{"hidden_size": 96, "num_attention_heads": 4, "vocab_size": 3262, "bias": "all", "parallel_block": false, "init_std_o": 0.00789, "init_std_down": 0.00456, "learning_rate": 0.00776, "beta1": 0.95, "max_grad_norm": 2.0, "final_lr_fraction": 0.02, "batch_tokens": [16384, 32768, 65536], "dataset": "wikipedia_en"}
Each number is 128 + 32 x the weight over its row's rms, rounded and kept within 0 to 255. Layers, rows and columns count from 0. Numbers have three digits each. The size before them is the row's rms in percent of the matrix's.

# layer 4 attention value, 32x96, rms 0.248, rows 26-31, columns 0-95
124:141158138176117083120146162080051121139142126110148092084118087145081118115127063105097142120075130144135125149105076158092161176094136168179150069090118103150083126139066209090118151121150106165148122130101089171122114166167134136142163145141119087119152063159146144198131149130174127092
102:141056136120188153088123131107139148104200177140111090112059120139204148156162138107177167192134122109123130154144102136149163128137173107093144129105119139102136107157138141133130154136074071109070146135146194069141112132094099145108118176149145103216095110153127103070110109116115171119
128:158245130119132060118126140136107101137138139182132112106192124124146079148115095142059119141064147161117134103127086098125144122107131153121135105111083241124119179087089197126116102124137133131155106136125111182110128169150113102145161098146107114095153186161123121180135170142120133133
085:000116139038143102141116117103101093158119068114148095119180113129184079143116138140058142158109130163114134169150151156137185181117151155118147143123113108083121124146141133201142131126107109112114140131146138079119109115105132122154099081097141138077136153121124117180154123133137181132
091:087073114118101172187076111099171133152096103074121133131138144137120144091106232155133141171183131124132165106137103155173185161136040136083136155099138103134142063178123119141129128140137066091154098126143114051125136101112163129109133133093144106142094113085137105133158155097156142174
129:148119127127130092114163140111137127168126143153136107076173030107210111141105119162062099143177196163124094148146114097127171119135191138103117100129125123156097189130121112144137102117070116168127086130157130159171142093161094176130131125119119129034110144150120124198144157123127146071
# layer 4 attention output (transposed), 128x96, rms 0.253, rows 26-31,58-63,90-95,122-126, columns 0-95
102:126162093096123126132175055097199101115123098119143167156148109148168143143088140097128143135149175075131147083136181100183168139140183123091104152141141136140154094104106124095124130095162102130115147116203140129121060179150145105164071110112208100081096113118138128093048126095132119164
100:097144119165166133136115174113085090103060124157197122093152137072064172116114129141110105121128132120142127160139181135128081108127090170146141134082127118187135149102135119157134187147201172130216127098056153183122123138072161089095105087137107153131168100126112129161094131174144131102
114:117072152114134128115153084113175112114118123112083115128091122156105134134131176171118135090163154101105150132139131113130135099122162080118118131147131104061123107155135130142150063120106119131127121141213124105150163158255107156176145126082078126144100150174133131070199134080120176141
094:151108080151091097103201108101149174172153140102117156101122128087124145162100136042192119183172150148117173116117134098136178113137104091105143131197163149102147084142104130078151146100194153100085133150110133120106115143116201137160117125177177095124124147096126136115071156187139089139
086:140106120084138139101220170137137074156117118118157106086084132118109156122110075071126124143156130104157122139111126136124138117156139123113121090150069101127163131144089092130096068100139183153132087222097129174107155113203142159111144098110097131114151162199112069110088148177137166082
087:117134173109119152122201146103154037117103158158107137140082148161084161111119142137163129144144137095137152103129114114117123120091092106081126102088134149101108099131092116151133119094068153146119124177163103184105103114178171132083145116116002090105129135207144093127170160152096141099
146:140113103107097118124161066148198121116151112135098145156107128104160158115090189165178141138150146129095129086126132103160179103119152079141103125104137156106107103147119118128122067121137143122095097097215165111112079164175142110191093121119240097112092128080136151109103102073130159176
133:152174079156132150138121207132063109166094133126136137085157091115085100163099118134082093135135107126134136146140181143112134138146104151146127108128153133172104094103135187137125160156147200137143138111055118123110172150114127069105111133160059160126130136145120138171169201196154037142
109:129059147150113155133140100125185102083101121139119147131087131182124140154108192193094133098118093141159182088157166125114179065111127115164103149112137114086128054104136116115149075092111127085142088132208136112134127116184129113141131134100088119149072099116110145067182123063102155152
100:194102131190122172092173112124129135150162113113132189166109135149105162157036165098142093128141111120091200144140154099124192084129109100114144106117116143140158056168091152128160126150178221087084136093178171157095072128134152125143103149125139107105114113099114125134105139112118111100
132:087164144129129083083117172122081113145135132113084126124128128119135112090156036102114137117088139097133132207114120168100047189162121138118135105142119112141134189121135147145114181135143127148158179144068103176107213102104117155079131126149079169154157144168099110160104157139162075094
102:125106177187113128106167157153130114134083149130141188119080144174100135139100181142132111120087109121124158117131129116112148074086117112098109093154122109113132037113110187133175102116098227074116097182162144117064120092127130079129171147122060124120075092121134106103163155153088116120
110:185123116103081151127128054160149155149137148111117152138115132097168140107107165148159143133138145118123123045132134103137192064110145092117103135146133139146097088141146140112119090124123109141091134136181166103138145160177140111160120129103255134116067113114164100110106100097096163187
110:118159068135164119119088152152126145150058133126116101090151152110128112171062083126077114141127180153138134151170174102113140116124099157131119108132196104166075095105129162139116172164141162172163170143097111153165194159128117071155138106174134137131121176189122157142116183102158042136
078:135051155124108122123120101113161084108142103135064146161108080166153170120143153141164086145171113108137178102153143181137163095114109076192088156099125135080131098122142091147147090102119103122126091095206124081164142143190134129133138135097053102155106103101086145099164114061094177132
085:195101135137092149141136171179111164114201128120151197127120117148092167107108171079156080132161119085166132149121088138165165114172103114100170106176120145129178142160068177109156099128189186125109116085119150137080107126109121122109090140154174108165164114043104147119124091144115130166
098:125184148120168096118129172118103051121172110122094113134128100153096138087129104133107091121115103088104155191130156134129070199132140144099150144143106141104116219153118147132095160098134165148189160060091136164089153118112127095115076114140053166150158147173091183117160112149163104109
074:131128182178164140110153124153148126116105149190092162100111186139091135114098131146131129116086129117127122093156140103115174074054085097081128098089140117129094081127116157131202126088111170093088110214182123161106146097152123078114162142133035139133092109138126076135168155106104117127
083:144117090119112108124109087131138145145148120099122196152141117089158124080150193087144143115104120119075165116104162093160166101144155121102126144179138115124142093099141138113159149132169133094085169135161161088089082151122164119142060089117237136104054157071173099108079083127151139168
103:124165096146144080138121145151083148163099112067145144140132159113101120170106106103103113126132093135177080169139200148144124123186096134172127140165139116137171124110153150132105221141184147124183150155024111167129146148089149102102111099129147172115153143127126114187075156151162073161
102:155088156121137139110145090101177110079149131116100108128125110134120150135157147170136127117141175155110210106127146140131142142117163127150112107105125122122104103111141114151113022111123130145124102074219122100183163126200104162139148143127033109148132140159114190081190143055115140105
098:179106086145119107085130150119088181163179126092150151148125100133072153088153141054164107128112087102102115179105147116155160112133161100103139100191127105103128131143127141076174134142201144128121154124069122165093132115104168142152136104163208134144132131102137136109058085184183093178
071:145132140140135136117195168159129067148126114148109088102109115126128134148113054109136105159118150115185138157140168123088095131150141095117102076107124140152111095131145137118058095101117182140158117147124163148115157156171149087140154131119016162178174120189106134102114150166175117031